Weights of a small GPT-style language model, trained from scratch on English Wikipedia.
Size: 12 layers, width 64, 2 heads of 32, 0.631M parameters.
Architecture: LayerNorm before each block, rotary positions.
Training: a variant of SOAP for these matrices, 148M tokens, 4526 steps.
Each number is 128 + 32 x the weight over its row's rms, rounded and kept within 0 to 255. Layers, rows and columns count from 0. Numbers have three digits each. The size before them is the row's rms in percent of the matrix's.

# layer 8 MLP down (transposed), 256x64, rms 0.149, rows 140-246, columns 0-63
103:121062144110089186136108139142151131140138120180117082144093163101174081107104122104139148098100143150141118143166108141138100121080165129157161148127153210105153179063096108183115125139207156
122:132171148102101081144166151139180127142067130166174160102078125078137153119106146107111134154155171162166131090084103092148150062066100095154170118112156110147099079076152170106158144105096133
099:074129150126127146169103122130168125137101163120142108122128167190173146117182160120140101108183091108152107086133039114099143143109108075083166146128226130100133120147151147114132113169103071
107:134121177167159126144125172145051136116121156126145176170135136146141086170108128179081104130137135111189083043129111134149127138148117085167127080107179124184118149149137097077164189103122129
089:128087082167125160085158170132086114151101128112094117145157135105151123174132040083133139096196140125176149115100124147113135121055084145154098115097184147128070171116159081137125101137138081
091:118130108149106094095081114066129102140110090128084141138128134104102160144121170157158134173168122155068119101102078151167107169166068121169145167145193160115115129104147116175191103076186112
102:144139155149128077135152081160178095139087146163125188126140110123147096129119154147147086091146103161120122081065088148186144170155050079102174130172190122144153089112129156139102112158151160
100:123116126056133103105128068147152098120129150048094105125201155109146117119075057158150100203124110147125153123194100118150063104106088136101147143121168140109133138110161151140153115104166124
101:122165148162061096114133156123090130171129137089160154129123156131104170107152144145117117164085077136157145138087163107174105097091099214079177146133151131120071148132154181117114132148150045
090:146076184167183110199079127118155165083125126092138145142108076092076127109115114109131107113134174117125119127127079140109181133121082151084155138168211089119153141172079140140109132087111155
107:095124132137149103173207153115133118168093141109107124114146094136190137092125133147132124129118139134136134139109101120059142172155112102070103084173065192164084158185092111117114054087112136
101:151116199131120105114166104146105091090085175164128108187086176091152175132146111112085169112145125101074132163101131161186153118131170085070096166142149147087118139135113141126122148139211135
087:197100136119163143087135055156086083125136143160123159141120089088123142140134187067163079141107093133122146157118121155075093155176123175133117101174083134077200123122085113135098140115117108
101:088075181170112128181147173139140132110127111061134133160134137094084087123145129104086100185149099114176087165152148150088158185147086098153096106129154154127106116164181126112064124182114130
099:169128118138122133065122175139092177128130077075108135086107094091113129128078126130131082115159154197158150137077173136117165073036134135155117097142127143130124126166136138125161193129174163
102:137107068118153147096105121146145164173133110091145082211088114107188105121130146107084130114187124063101129080171144113144118132141147137110170134137063150085129141166164138186121108116061108
104:149065091110126132067177164165160090123126133076132061147128109111133138134141088144126066086113088170072138100153129124124120142170130185072174111116110130167134162169104097128171073166127120
110:100094102127207144138063132147068156116177086163118085082133156118125147141134107128212084120127143106124143146092110131072123088150182163133104143117060111140142140118108187134126102113071120
092:096132160143156145104115130090136067100155142176148173152125192084166109105115204155123080140137172120170164107155160138105088160133091097103110112155069124104106125124067152134148199136084144
100:129077109121119123069100170155080117083144143120110181131132146140102145192150124139149111093170111101155143166118145095101116150195140131089072116168101093125151149068181152156131139126221158
099:155124164086094096142099090119149090148130135080126148144117114151180112128104151149137144115052144149177140127031128086135146092067149122157116085157168134077093103139197135105150152118091082
106:134090147131146127148146119083103119119155121094151128158136105135124150109144160122162102125131081148155159063138115124105141162194135135071073157147217127118115036123086159208136161113148088
088:126092137166118141112115206114207155169169112158115168099165152175179131107179149146098185088086134118132126115093086153145167089122180098115097136134101092155181117127154079101143111129162138
101:122126161172121072159135151107076147096088085099151076134116120128162163144133146086050114145112132118132169059166177167138093174105137123131184106147062181138135160097137133097148147122176109
089:105080141155172111102117092091159098133107137150080103150133217137097129140208164165147175121129097149127172129100167115121122121084127095149135127137126160083129137126087138063082067070097138
104:121098136111076150176114109163131128146128134131118135153137151124120104123166133105144149113131145157111160129061136160117133104126116110133042150183204146129124085059147181129037128104102050
101:147097128127053088146119079172125117088166148154155123121164120157142139122069186092155196156156103156129111105157073136123126139089054164079112127104064129146109131127086112159103180151139115
095:123099166127157090108071191135109125104159083157185083144130125118116101155102099161066073137127163132146119105137105156125104152040167150069158163109114113095108114109143166131099204103127114
075:127104161182147109211122124172109187128121165129121139129150121125142154143133141093142089076159116111128123134124119135118114111182146160105102134133000142100138123126140133144188107106131107
099:123136120179133108086150128149105095141132146122105204118115085094097163116119128099155083134088064110114078107070083108191165153106110122210121145142125128196101118157168113166101164110155122
091:088171120133198176087101113064139089080113107065128116092151164132130200095153133098150157161148076099090109137104167117119098096154116152118176168137177112132131168136166093104124134134157168
099:181156127095067149144194151115102093129141113126155149194126121174100157101132188113127115071053107105124130103141104109082096137077143175133137095090148094141150118072136189159135096104153134
102:094038119146144179084120091059169147133123162091106125174181137127123136096129133104135110163107139150135130179144084111168123164207133144120173120137108112104146156090175100075104156176117110
112:123089086141140111083085109090141114117161138144161137069124156204145156130098140127164088112079105178124129120156028153166139184186142103138154135131141193101103114151105102105168136143105112
103:126144045080083089095128101129150150142064154133072126150132100125122185157165127132117102161159110168143158116143137163074111136157204149132143093098105115122033159149153143121134101132168122
109:083107060120129094158158123142181149164132115155202090123130135126094130118095064142083155163103140140125184130205117148130090178102102132154148138138140133183111174151091118120087150175176152
115:141104067130085119168119158147124139104074147114111185149105073137072127106172125101089103025147084118103123101130179124150113094121171123140115139101146111101124157125140094127148169130194065
087:113123175125103107166176056137161136085165159113118088132150111144137113127081097178142179136142164115185154125111096106118133162117134189093052098180095136150134113185089091121101077108153143
110:103110153190200161074156076119152121149100135141147163150066130144153109168093146117168110147143055131153125120150138144108091078115104085107091139116189130120064123111165159141175157134135076
112:165142134109147149089159104113123114141127053074139123144152128081112178098145129111158088108062135135097079117138093183153072121152100122148116178117130072088186092089132148129154151049157130
098:178107072137125108150160119145085110155150116085132133127136145093137105140131094066133126180121140202133147072138115092119142114155116144140077112088205154123075193087092170156089162158161160
092:113181140117124089184159103143097225134177106143061110103140170125164127090181083154161092124142127131085155099134108120109092143160121171161087124135079107095142158139142119060136127085116148
101:130095160104128149110131133105123164139148117131121146159108134183155112110094118064085091122103089108141197125094173170116186096101152213094161106113092096090184124125099150082096077164165114
087:154113115200128141150110111101132083133123100065099109111094111163149152126171109180091123202102120073057128122191106156137139141148085161113098123097161154142117093102174162072104138115091158
087:104095169181107128109153089155105186176146121145138024169124122136124143125174163177141097135105162160090088123130104149111206181170129144136075113124148148133134091106156126099133101126074119
108:198110155124127155116139126158112137111073139126133125094182116136126110116113183169144157125109085128121116092205124124162102085138117215148156121125112108185064127111157212126134096098143081
112:123071188163070167123193121106117177043138085121135151121081087130086114119173153140114084142186143161170132148151130175112130126103159128091073125116148110130169088089115123102173134128121119
098:111139114157140080113104122106106107158170050211116127134172100165083129110166157118102138103145151140075048148103114163169076176122085139135147077135135158116124115146060161130092137117118117
111:084108107091122113100156163114102124138110092117127186145153127074135183110123140105145140045124172086119065143174110134149185155114112140092124162169179137107179089055130094100143095126164144
088:127129155119143158121122157108064134072172135162099109179077110134083087125136152157160109092118067153141153096133119149094112153097217084167113091136193100060136125125096118150104099130167114
114:187122092103166183079092140120154215147106099154148140106118126093103141098159115101171144135146153107136086152187154117134085154110152097193141152100084095148106174127156148102123126109149206
108:116139124119125080165151104090151108128104113126115157141092206120159142174199180167065128050168134139177093132115059090122112161083116131146142144098117128130161149104127163108097117065123131
096:110130109129147121122115150135111104185169192128095130161132070166134068159103173094113091108082125103160111145149161179092084080112166138108120133099093164094143145085162120105169105221105118
117:142090141118092134092114156145093201096160095184088143156115125130079101044139139147150084120134160172161134079117104146163144098119147112124130134115179105085138113083191165120131102165200122
102:166072188142151094173140147155124089145079107095093091177082173118109127159116126086131109125153089179141133133114143164109193168173182151134163136133107106071122102098133102152113097137086067
093:127088131117136116170118085159148087133136061124161133142156087160133152124167147090099116119186113150110162133044185124137166072112108061136159123170141123146132097057139188168137168134135104
095:144119120118168093117215094093063113113147101147112141140068132096109110086072128099126144145109129151085108191119094078148103081088117138123136171105181140079103102078172149135083146135088135
097:141133184089096152146110105102114159148118150150094112109173117148033158175113169125129150119163111094181093137134121120037170179153180125143085128147058138128110107129126146139165127108146081
100:136131155145159131133140142142062109156074131069168080085142181151086084115068149136087167149117122154153118121138085149154165114149125165126053095075140122193081124147095133106166104117168140
097:136195092136145118205131117150107124131126133104145130180080186140115107097143133188084136122094107155167105146063175142116155132097117143101108090127141144106137141085153144064153177158202087
089:109149135103176130178112084083097112126099133110100123085097174090104148148126142140206104074200126210126136143112102148116140113105145085153128107101180116156098110160144189070152142117166136
100:125129134057115142154143162150164108106120089114171186167144093090130101124057066135168133133093122095090157164126203131164161117151155094141099077118121094113188165122149147096164173138122105
099:090111133178149114158152088091131151220188103114075138150122126127131108146106137097129148094113103096124119115154139111062169097084093138164090165126182090153170116125116043163101119145159112
097:113072117126071111111141097079164106150114182134114114127119128087125091147143122125105168185143116125140091141093130114135122128103087200112163104198165175185147102164110136101076198172152165
108:125107147143143140159142122120156132128154148096157121162183062096101128097176153041137144121173117087124108165139128118111205055191107098143054152119112093114148108146150082109131163155116142
105:131205142139149080136101149116134139171088149139120120160129094108089116055157166058106138143147138108145158092144131132113126119039069104137128140150100177203081140130124130123161162072131135
106:140143158124107122149150077082102085066120153120124125120086122126102147104173193098148061059146150082137133133197100095145183144136123108117108096130120131133106098147059129123066150099147184
095:069120075133157150102126117097126143128131106107176148210152131066145109140157115093053127067155121115116138075162163118049157153110108127120147105155167168098119158106146136146128093121137062
075:142084139162136164142138125150150210126114121111152144117142129122097118157149142085161128110118111117142138140128134141128131101138112204084064180114000148113157095131126131153179125117143133
092:153074139090144134128175096128135108082153182075085176140136180171142129077134092116168128152120139139123159134159147100144141173112119129075048151127149092181154074124143120162102086173169094
071:111125152160149191143195080131136089155150068120107175140127217112100200138136177179155090144120162155095115097122162147163145128103119092136104150149158150179142189140146120107113143139126162
116:104137139166114105085120150126112119093133182142115106135153139119031089100093174126069075107121086117168202142139118170166066066120180134133097122158125123126133147148130151170178141107139101
091:164184133168138151094108092138141097169169095120145111176118115074170109131098204146138117094171121097145118065124134170127109157170188140090054086112091160089126123144128155109096150116086109
097:155153163159162114122075149102114134094148115132155075198110152103088111152118220150155152127125102127145061129157132082097141131139130106138069076148140149098144152052133179153114095131093095
108:117104088093074167105095120077133144116140158117129098133098116139178171181144132156129126151127123133214139099124157175168096162116071173113083094135108129114126104164228151082129097136121106
091:142105137109190148214122104176130197113084078083098118089121123164126158105155143094148148141164103086081129150084149137140101118134069134111082138141028141138139113098153137119141116107160117
122:136079130149081107117102095060145171126161123088071119119031109124099146153145091195081133185073162159134115106139171152146098107137147139093114082123174151087146156107121120098124126137154121
098:111165171071161116156084117110165117096118134091089095146100136101147095146164142211129102104164171103102112100124189144112096055164125118124126130161079123148141091142170096077117102143101193
099:121127150101123144139142176154137063068177174117171153101131098087116100133093156132103193127133156155150080120053069145133160122088085127111120134147108189061139124086135152127119122138098070
092:150138121102149160160146148082079118162114128112119095088152131091109082209119171141137151109162094124112178062198162133123111102130147093155136039121138097081154139166104081121154124166151131
096:171078097170120099177122084110128149128161100120126125129077084142167154152177084171086128134152126153161149128202130112166085126192127114169103089132124125123106111077179142058101118178139151
099:158142149058156151190089130113117071123175187188110145099079141103147177144141135090145119122156157111057083153213111146145125125158140116097138156086153090122097164087131146122108121114115121
101:101112097138140105051130116150099112119144165111142117096107159173163165105148101149092121184137168093162069156120146127092128108156105124072125115121213141130133130193143148102127102165210079
095:109133175109132151097088156082121145219161110159154135107127163134137103132168171121202169110165177169128158117142165149098107120090148145160127115128116186117065131157099058091139096149124096
069:151143065128123158157202101174101169116157110123119152089131133104114134170104174119092064081118138131154104093117135155156163087158149156109119129149022133142136126160190104173175121135142143
098:094169162085175085127120154203144073123101064121110111109085149124095191150098033115130141132115107115095143182126102110147121103121124182115120183103147119169123180138146126114121145141161159
102:094148152117118119123170173139141135135144073123152121096089071107190131115127172089118092128157028132090115149137162122100134125071170205098105154159078144154118135151129192130153141113089140
103:136118139146130129073146090202114143102175092136146183212153106148086112131122130102117147060131164119114102077107124136113108105055159131078091113182102136094108069168121167127130116127163134
070:106116135147111079210143089108171151115141150126111116127126144145109180102112092099164136082157115095113154124114113121100123109168106162125112083135000175116163106116113134131101094157134099
091:136092096151127144146070149127086134122135088208090117157124098120132171148135137157204115140126144144160119139135098121114119085118160148140094140130105131145080086112091048074128128046193162
104:149123087147133170113113101083108152185198084137090077157143103102163127102147157150112115114125165186104163200131175173126126144100062111106082158126094132126114102121102167125113143186180110
089:140143117102094115138126127144123114125160117181108085152140162135131130150099153097047072152144124137165149170168121178090087114138147119115171129113148132123133122058211184213098132131105073
110:115137121201161120164131139109119184101131140114148144179094113110080128144109121124176056141131103103049120163119125114145097146124173147140106215114145168130090168168080127177104125142162177
093:103118054162088130118113183166184165145101140101119159146141116111129147142065088115076066079117130144205137104081097169155141169087107171083104139088120111162103116143130111165151114114122104
099:130174079126135115194062147118139141118122100150176154059148099140118141141144141135177101136121119131143090156137089088132104109139105149061124155121039186096111124049132088115127173146134154
100:224074108144179122079102148116061139164142117170143161081153108122135088120140166148136193145119138162116096096135148077116106157195172110118101098125128110154113139129136072142090131146154083
089:153101156135084148073112153137073149116095122136183099119105158128183088193138149033134113114159121193103087187056134097073155118087153118105118135149123146146117164125131142130109152119126131
112:146085184164130130138136115111183160077126192133179056116134152075151096130139101123097147121128140108087047153157134116120090120088133116119105092123108097106102171109182122187121138081162083
094:169118131077144082190125183139108121131138107165107078095140134084093182108140156117155153142166077140166072058083121106182084172115159150125124127124171151175107126111175085101146101112120132
112:097144162097153122155121148083168129107132104176198170157167160139074140096149160075157153086118143176174099119138099084155141113110084077069175159109163148125139093079168156131093150156138131
093:093118077209116095125166091153237147158120079132158124177165137108151164150163143103165136109137128163105149141123099131072150113151140172131133096146071095112129137095085129115071141141146104
115:106124163121117089114138121175148121141164135149131153178142071108148097156147136088070066134163093151124053121150155116107131110092150095183218124103058145150109123066147143132147109099134162
093:130096161019117102127123135192123169135162094130109145110136119109107083091124169149136106123117137170091132137091134166163090131098172087130086100104172113115190142201140096119097117134068142
097:099085063147174132145136157099136110161101172140153104097094092104172129163111080121138067131147042146130110106134161080134077102135109168162073187113116117085127168091167106157125141107142160
098:059162097101146143142126144156133092145109131085143098118157153136129120150133078115129104146134204157048147125181151148096175160084118148064172134084167189100144087129110155174135097094126113
095:209070137151144102156170095110153127148113148106201106139133100113109140151065144079115166114156127133134185114180122150133138104135146112080072138079093080122148055152119154119125111114088171
093:160103117177123133195153153145054147098191118161143084135153118171109087166110135120102070142147140118208136083083135100176160138134107130117113124087099124132083129138097145100150200162107109
# layer 8 MLP up, 256x64, rms 0.202, rows 141-247, columns 0-63
113:134171122091086119113123091146140088150155083113103101154084200128132139067106114092123118142101125142107159122156181092111122099186101096122170165072184076128107111122127192117124050118121158
106:119138094148190135092162136119087163140116035133129165146086120158115070049116120145150142161061104131119099116089161130156099112138167134123139118140066112110132127087101083118155198111090133
110:155104095124101129107147120120178107093163112127157118089046087149100156082099123132112150088081144115112116163204145155129106070120197120144125216094108153153106091132137117116126149174172133
100:149182095071103130157117104107151193083110102108089135097131152099155093138140207131112111138093143096140111144170152096114080155133158061147073168163144101138122129172077167135073127103169132
107:069102079146122090070178129104104132126098136151121157114130153082083150090110101163155133140112138153141116122133132141142092110204116170132195084106170097085069090141162190132076151143121167
101:067116072066134152131051161134127148147153118141094161142138158100155170175113064175132189137080156080158120129188166100148132124174115117108173115111089125138083136146158096118149144096135107
101:171150113087137119125110134149068175120117129112138138124101108142151144050193147189149144103083189132133146145127148148102150094152164123141176158097098151132119147116015080096144102123109100
105:091108113090132131117125116186157121086115117193188074070108154085104085101112172143129141134160131137141101153158108119085107106159142120165141080103152045178158120132120132107172121127094202
095:111193156084087131141127132149051124103142098122096134088170162164178122098126113149150171064161141072118145101122099091118114098109139125181181055154067138147129139135114075136128098159102127
095:087128196151110090165092154118130159110156115108091142093105110124122150168114067170122158107166178155113113139068150093158109141082128076083102173138164077126095157068178172132109117139100093
098:104126133120104183160148136123150131119169121161169136099116086135155092150093105189208144083121118158166120167148121123112161091134116128221156129133095127147106128023128119140113092119074150
096:118171147122154112175047099104146090099143054115137079142123183169114085114117103171133151096121111134117101149095119104095155157139069067096129176134085146127096176160167179159111122127099126
100:099106049142071146069133108097157161074089139105108163140157077119135148103108127144153081162113107139090176171110148109169133097158160169099121125069134153136103158159096161144213134133112125
101:064133189161053116161146141143117157148198121145094119154096117134177144155145115140158176134073141148139121126127098156173137156160059074140183145150107123121155135127120099161113110116044138
099:125156101142080092189165132103104161159101103130138170099123159101089107152166060113170128162058163193155110098115094161108103099110150159171085186102124104128158106085092108107119126102167127
105:168108132140104082089141082098146115131128200198120128135065191099125103168151145152133177074109098052105126129145146126144130088115075150174141140135173121140178124148182104112130136081107129
090:132107154069036137105121148095171143112195126110162164134143098128144124065128160117135150143166112148160123065141088088130130164151108092116133104160206098177075116141091126101131143123175152
098:161178048101184141169096153172100112148090126138094067072106107143119101134118147127154129099119166150079156167092102163152144090096124122131159173131113138125130147105151055156131070180141155
092:132122140061093138130097165114092145135122171132131159155158204113122118149098083138184071105102148115131136102142069120110147162128133101178077122110134145106091093125085149228127067127153108
108:104139039090177149095120117110103153096085138118143169086118123097157136181128132124124123172084152143165142137114118087103069094095228087110144167123108146105089121114105186137118146106140088
094:083140083107117103116136148123148106158081115111113138109088144120182158087198152101154175084152170146143115164165152115200157053108123116135126121069114107095189141161162092066110122111136135
091:140138118133125113119090128112108149110077138096155123132121095067104094158111145123195133167149196153132085158080181087125116159119076069185089131103129139133041146094106139119059131120149126
096:097144099097121210090156124136168114145148141170134165118136138110093103177151096170167146094161153127131077178165128085107155179115125076065162143107191076122171143118068146133116122107133110
096:138139159068157142178141123062157116136098146154100084147112197175142049138164113115115152126151109103123150080133198104139183051088124140133116141115132157093099107165075130130111122127144161
106:126153158127173133062112178133104115108102099182109139100090170105112188100123131133111123112081108109123154096133099103119089170177175128144208139102121143108170140166080098134201162102162169
093:118165148125127130131085168095068151081097116141099131143079144066144143136114047184135069149111159147167154172112178145124130190182184109137113146152102159139112141105114100099164127096135179
093:118152116181127133096101169129125120109095113117098118121119144088179138061124182114180179106147159119133229102161121125175146098134138157152070105191070161141131105147136078127096117124153090
088:069085138139139084207104113121096145111124137158076131125108100153141145113175074136112076154117133051070098151086190077132138124130147105092129138110136134184140113161143138156130090062112103
093:134117149113155186125113168070168183157099138113123115149098184115130037057111125093040104162141102135116106106094148152133111145083145132146084108141122133104100132149106080122099188149125141
094:165127086127082117122132140192166124149073122110104149064139091122103193147140072128103154129129138200080188142123185159187132162165136077164136099106136102133107153119087156106096118145156142
097:090076149072154106146092130109153133162117074139094124098143131126167134084193102126120150126133165105104128163157134127155166152113057079125138179126166117118171115047117108041136108137093148
097:067162136160091135085171187172078131140060124165168161146122119108140123143108167122206124186149157105097166113104156116157089145066167117115124094112147153117068132113123109148124080118164128
109:117122118145140123159051126161171118143116161122085129034098167119113082166072114211124099105134131170103199145126100155141129191114120123132123149098081175147115144129122122161089159121137098
104:144144181132163167163159191174110114116189167151159149068084159198143085111177126100127110136081117114103161049090117068145140115112129127150093090090122141125124115152139077104144126120139146
106:149124086132089137115104186126104156091134093143083123089118132157107117098169155255127103071147131122123112167124112125125136135083144150116128115097096123123159113163174093208152122152067136
108:093085118134163205079117160121118117142060156134126143175154135131192174095144062097133096108157130156117133091095134128114156149086203110132125128111130151108127101147140104214163117117075117
092:105133131140144098094117109136118130194123136176121137116091152115122075125164160099105102117125133114033083152091109105171139176114127073178178207129086142145180148095172139097099149161135156
102:147135050091074144074116148112150193131131137132103075142099128110164163080142089151145150151080140150180131185160131153129127140163139147124107158167126102140148176143167044071118155104153140
097:150154085121077125121158121124167155129155204165118121025148168146137133141182055114122162082125078152165117146108162145141154122169141087095104143125103105138133162099112088140083117119109181
100:157122185175110136148171152113131126164151150084094154110145144166194076142166094179111035136150141120113168129076066090106099120068097092121165127104143108118141117137162124108133099153093102
093:143125094103181146082072158149175117097166183108167194195126104146136115128158157092133144083094086144183134136156089149128102067061127105147128118097144115160145195115116117119122145169142124
103:136096115138119121131113116137153125152073187120162093137170176061137118133172133181098192134153173206110117136192128100112070140159127088143105131105139119185111127108157117191138158091096102
099:138141146051119105164098084092105156071145093168205114131155162119117149118120138068113145125070140143151207109141124083136150126098095125097113091122127095036157126137112091115117135101160120
087:128168095081145108130101153122163164134130103127199109136104138154142099126101144102068125171107139106122172075174171169108075099078105084136183098187127111136132144085150082082152137100178163
105:165109162107115141168100131115124133204169118162106131179072149132160134089084092096127118177116179153139090195103146092130146156068141109143122094138087151152085136165124051083153117094138116
094:099177135085115135098185110115154103159068101120133115125132099148175113185148102133133120103088160154078123186124152128147054123107104115206153139133089132144170168163150099166113186087128173
096:104146196132110126118177103099126132070124107061146137121065137123097111143110098173177197132126186121126129127167158058123159151105129094115150161075155107170151182118166148094138101108114167
110:152159160136140054092098105173078162124129090150094114137079135159136114118126115194143132155151185127118136130107175074109143110141093073160102078120068084123060120146111116112168177138090143
088:123158133133123133131096115149127143201038112099086187081118102121137199107157087135124167153118196134072078150111157139187135137160131116065168133159151110116125127159137107075149121139119115
099:126155185133067100141096112123134145128113135125091069067112145130132165071121126103102104113144153173145118161107121121087141120104172175085113107141219126120163142200108125136117185111080069
106:165114133120117123156151195116164115140134141097144094120087106183167149044127115158131119133145109145156089136088125140125127138067096061133171184122076078159089135093151143137107071181127081
097:138189146103115135122133147112104104074058082092161187111136147104100099105063109090169114156134135056151126119127173087107169148143099142158110185121110115159181121158172125106111087105159172
113:099180187097126132128097107061157095144125148124148117118129129122170148202160114068189093120067124077081104146110161110123083179121162126163122150101136138147085157142080075125100134118089119
095:101118125109099217139085106167177192122141160126160144108112091164165134137090152177158081126143152089072150162161107079132135105050099130090120169122155135107158109166168151134112120116151167
094:126188208103134085145090089125147132114130151127114118139082144100089110158176092167078129158096118102193071094110109120139084126148195141140123117161095184142154153174115116193127124117090140
095:171167155109050100208104092097141111099143152166111150099171153127087113116078112125090118118139135117203154081084114062124168157171096132159125127142086139132128108115058108116134152112117149
088:068128114167129162141158128137126105079139149069156097152065112120194138116155099148131071132097108135077178156144120113174157112149069192142119136142151084150135121155156117154125096045121169
100:096107107151114119088112142097132097128155110103110221197110080107141171115187113057131121101101139087183161152121139124146132120163150144141179158155140129145083179121152116182160106150113069
104:151125156162098095117202090084127144087151122141139112059132089109146118127115118155150149197177100139077164166184080119116192141160138089151175122137112109125148160091110084146070145115092128
096:099185102079114099132099139158124127154158063095132154147103083114103124086163109204125102165089099078177142124165142077147129108182100121159095119110100130147106119136075091151128118136212150
099:080130082141126182117092155160184127117133109148133148097176126096162120101146138155091183102205124162129066133050159123109112095112100107096131145135144100191108119115114180149111120065174131
102:087186074144043104108121143101102126110116161117193094090140109140066156122202175157138120140109112098117130169103140077110107107130116184151110099183144086109154144163132131164151134144096094
102:176148061114156168170131146135065120103101104128165092108147137206102105098092143168109152086130152145139157121093120143100100129089129105144094207067075111156106156085134137150119079094119101
109:135144196103091083154106119119110173126133087139157113152086186168167170140094085148160099080112104141147112147135086117145026097112154113143178167161179126078137133132088124163121165125134117
100:137111106123105156129185109155098122144132111115079182144100143133136116149139088192103126126127125167086105182074092136124151115188139129168164162106097083088203110135138056150125095050130131
102:103134069150159171128061145079130181113128156180076081106158142087147134102115136123094101145069049154150127137121113176132069083101135147152163114148167150102148151127195110149141099121128134
102:159215173101101112117084125105173129132075075155200119107173151176105151144099177156126129118108160100111141139106094155074147173121088148137096149139110119067164135170132144111072120112100115
090:102156136133133186163127147143147145109130081151158068142068150085162127100165117206151158107137097081159142153126148112104083071121105131153127134112126134153145068162184107143138119120027116
092:098190075126112119137140158125164151107091079174137132127164119107193129116124141161066119099152140123148079101200135165142113080112112110162180095113125155103072133140134193134131165058104110
050:151170118108125065105081160077111113128116120114110111156122100170128079158126083099072211120146102110166142119156120161096109171106100132140096048086128130159138060070157152115147093116131141
112:086103161140141147058128103129131183110089111154134198145121129115173180102163093145181163111093191092132106145130192148156142168168174148074132086135145137089133111122078102122074113116126112
095:161147095118111159154074153141076106108119141111129115118097158200148167106060053088129111133092161141059122139114175140166177131166102118149172162138128135063140133126176136111129155155100084
104:084095116162131134113120135129127180113072160175111119117121114173095126141119174175140146094084056102188147130083095174055096081113169116166164174136141082132105155158137121152168148166143119
105:132130098178130123170175205144156098095152107154080121147119125112107119103097115111112123115139063051089135124128160078135184126098119139137170163144166112198107123153100076122180102158139181
097:144170126124108105168133092119108154139150095152160092135132153094180156188147113138084148158116137120076116130117170050091180118120140165197110147095102089138070105119122082179144119121050137
118:135107120157100077101097112153131104091115102187127136154109156083094064126106094151098120126161133047121058088177162117142200128158122124138094105112207123111128105148157162156148103159098146
099:076092103068114136084128100134101089093165182150144172090082121099127111076124120088185136172172167094113149116122103117143081137143090175151112125112118114138123125087098119157110135143204053
098:109118073143145118115085104126128090124088122131103118098119095132160200136202094078147132238100101127114179120153116126145135081152167067113150173115152147135134139106176117148179106134160125
093:120154123100158150163082091174155123087151108121108171103092082107081132100165139134088120169150168076124145167121104128115084127124056095101163120162144065106037158162101119122138164121144093
094:092189109132141146134175141118155127151152144106083126100130126174178165087070103097050113167187180196125161145119106121073124104138125132133174158087146112115091166133130068091156123121107134
095:132108091201140159135129119103051142111139132096137155110148160183137085079163104167070077136092100157164167130109183096126151171118090128123159159191078143082114093105149112152103108133113146
102:161130149127096154116100159100178117057107131139137166114177140123165092170100081148187094074161100152089117184093139146109084142102126134195105111168105124101176162066114138135101134150080141
099:163138068129185126115141163132199151024108103117058135110141095129113147154106150146108125142102106087131161120137189098101181110147175145112101114142156076147185160122119144167108136119117160
071:090097199137119153151100181108136140083118070100120148090091110099046103102114114158144137132112119086090121165169147107102071073119162083114164185144154098159090152100157117135146100120090106
108:175152145067125126124132140063108159105101103127132113095127175142144086130112125171127069147138169066162156154120194169132116148090111129176129094169081129115171122117169129095155140057063147
092:158175126183140143068130090114147149131163114174138165113200131114137080130140073118119106144050094099142073145201136066126123100094110090097160083098113115145151120099099103119133114168154117
105:142214104129106135119127092185154104070137126144118100091101137148154076159099171149118089113085114136140125160123040060103106104060143103092122171141132109139137138090170088116133159143157152
081:094089089159134108095159156145133141102080172194173158130192114062161088132190102083121130173140111167134115106134128145145153160164079135141136169100134120153166178134128189173140126098131168
100:132112120119155152105116129117150124094190190166199157115148058163102201097149138100087161073096094091168075132105158100152173129111122118122154147116167090126098107120133115102106140198106121
107:101153183130102140157118143114137115107106133137156103108111096127136139146089135119127130133190134137142144092149079042150157112136131121177180111144156142126171133135095016106227112088121110
091:141104161148158110116130106147118069096139142103132116099151153177146120130182097184154178116097103132104133103040112115157144225155097106119122126145089061096158175179127081115126147146121149
106:100128098103118152174124126093161084136124126140023143099186168183157108100162141090177113150138113123079158149124140122110130092098093074133158141138139175071108122104161116149158149083091076
098:114088114156103156124088165086113150080117107171152176099130083070117102069129157161109173098103093103117113151153136169136077105181170157178147177141128133187155143101132156122141198148099110
096:110107198117150152117181059171154156151136118157148147164071163153132126128158178109060141115135132167125124149110131094119148128110141127198130159141154111162122112161098203174200105108138093
103:171142133068134139081204167089135163120197118148162112099109123176083116103134137155098106155122122102112168170102054108111196100127116110107113178069137161104138137132139103155121141135188130
098:083082134112125150141098082128150143143139103097000110130099150195185145125125132199108119092085140100147109156090130138163141143128139081171113105124130131076128126175183104138141135134118112
104:095095181076104125143136127136128061113104100078109126136125169177126094180128126155167089135095078140088139116089155076160080100167157171158162129105181115154170098174169134131089109121121176
099:113144076156096140085148160126157107120124141162156084071118141093142073122113183126144125123134109073072122081162131120123136189118152107105126114114196129148129146164146074157185047139070140
108:179109120104085181181102129080113126096140142146134091104166190141140112090125151110072177123115124181094193112130108167132171096085085155119163126059141118141101093100148086101082092126107134
097:109133135089096125132100141128119133094100109129154141056160115107122107092187151225090116131162080126177134137105120122155159203164124184149169122119098137141151171123087079102148109126061108
110:170148106150105185188093070082088150103071121148133089175205159120135121130142097122142113129085149127114200167123103123121120135142117183114101138149168142126134139223151117129088119135109155
103:135140113183146133165126138080130096146145151192142078145166142192118111115097102109147063134140181085189144146110101127038142075098097104112095118086161145137083119147125158101110124108113175
093:125120135101115079136111095122127107119110140183133125113112137183120160090113151144088124063098145095177081179179163115159116139145117206112172159120187134140089136115116147055083095177114175
110:101144135039125096176072129098179182059150080136159084141102107090102160142083104122105126183080112102140132087140095130131105075102131123136101134124140111146179090161103145150115116145174158
094:062134073141127122152124153081116127156117142131060104136143166137121127100121103106073075164077138100106135193186163092099132145173150136163127157112125150124212156075145079098101122164129138
095:095091175178153134056177092096146087121075123163125097160077143106130177103170112122147172074147131114153100160172157129113045144131144115172167123125130091175114131163132138147084115099143112
105:175123155180073151147059141121152123101224154115191194126150129108137083115088104174150101091134145132129123133145156176154143143083142121146106074137131175135113106106114105128120123080067142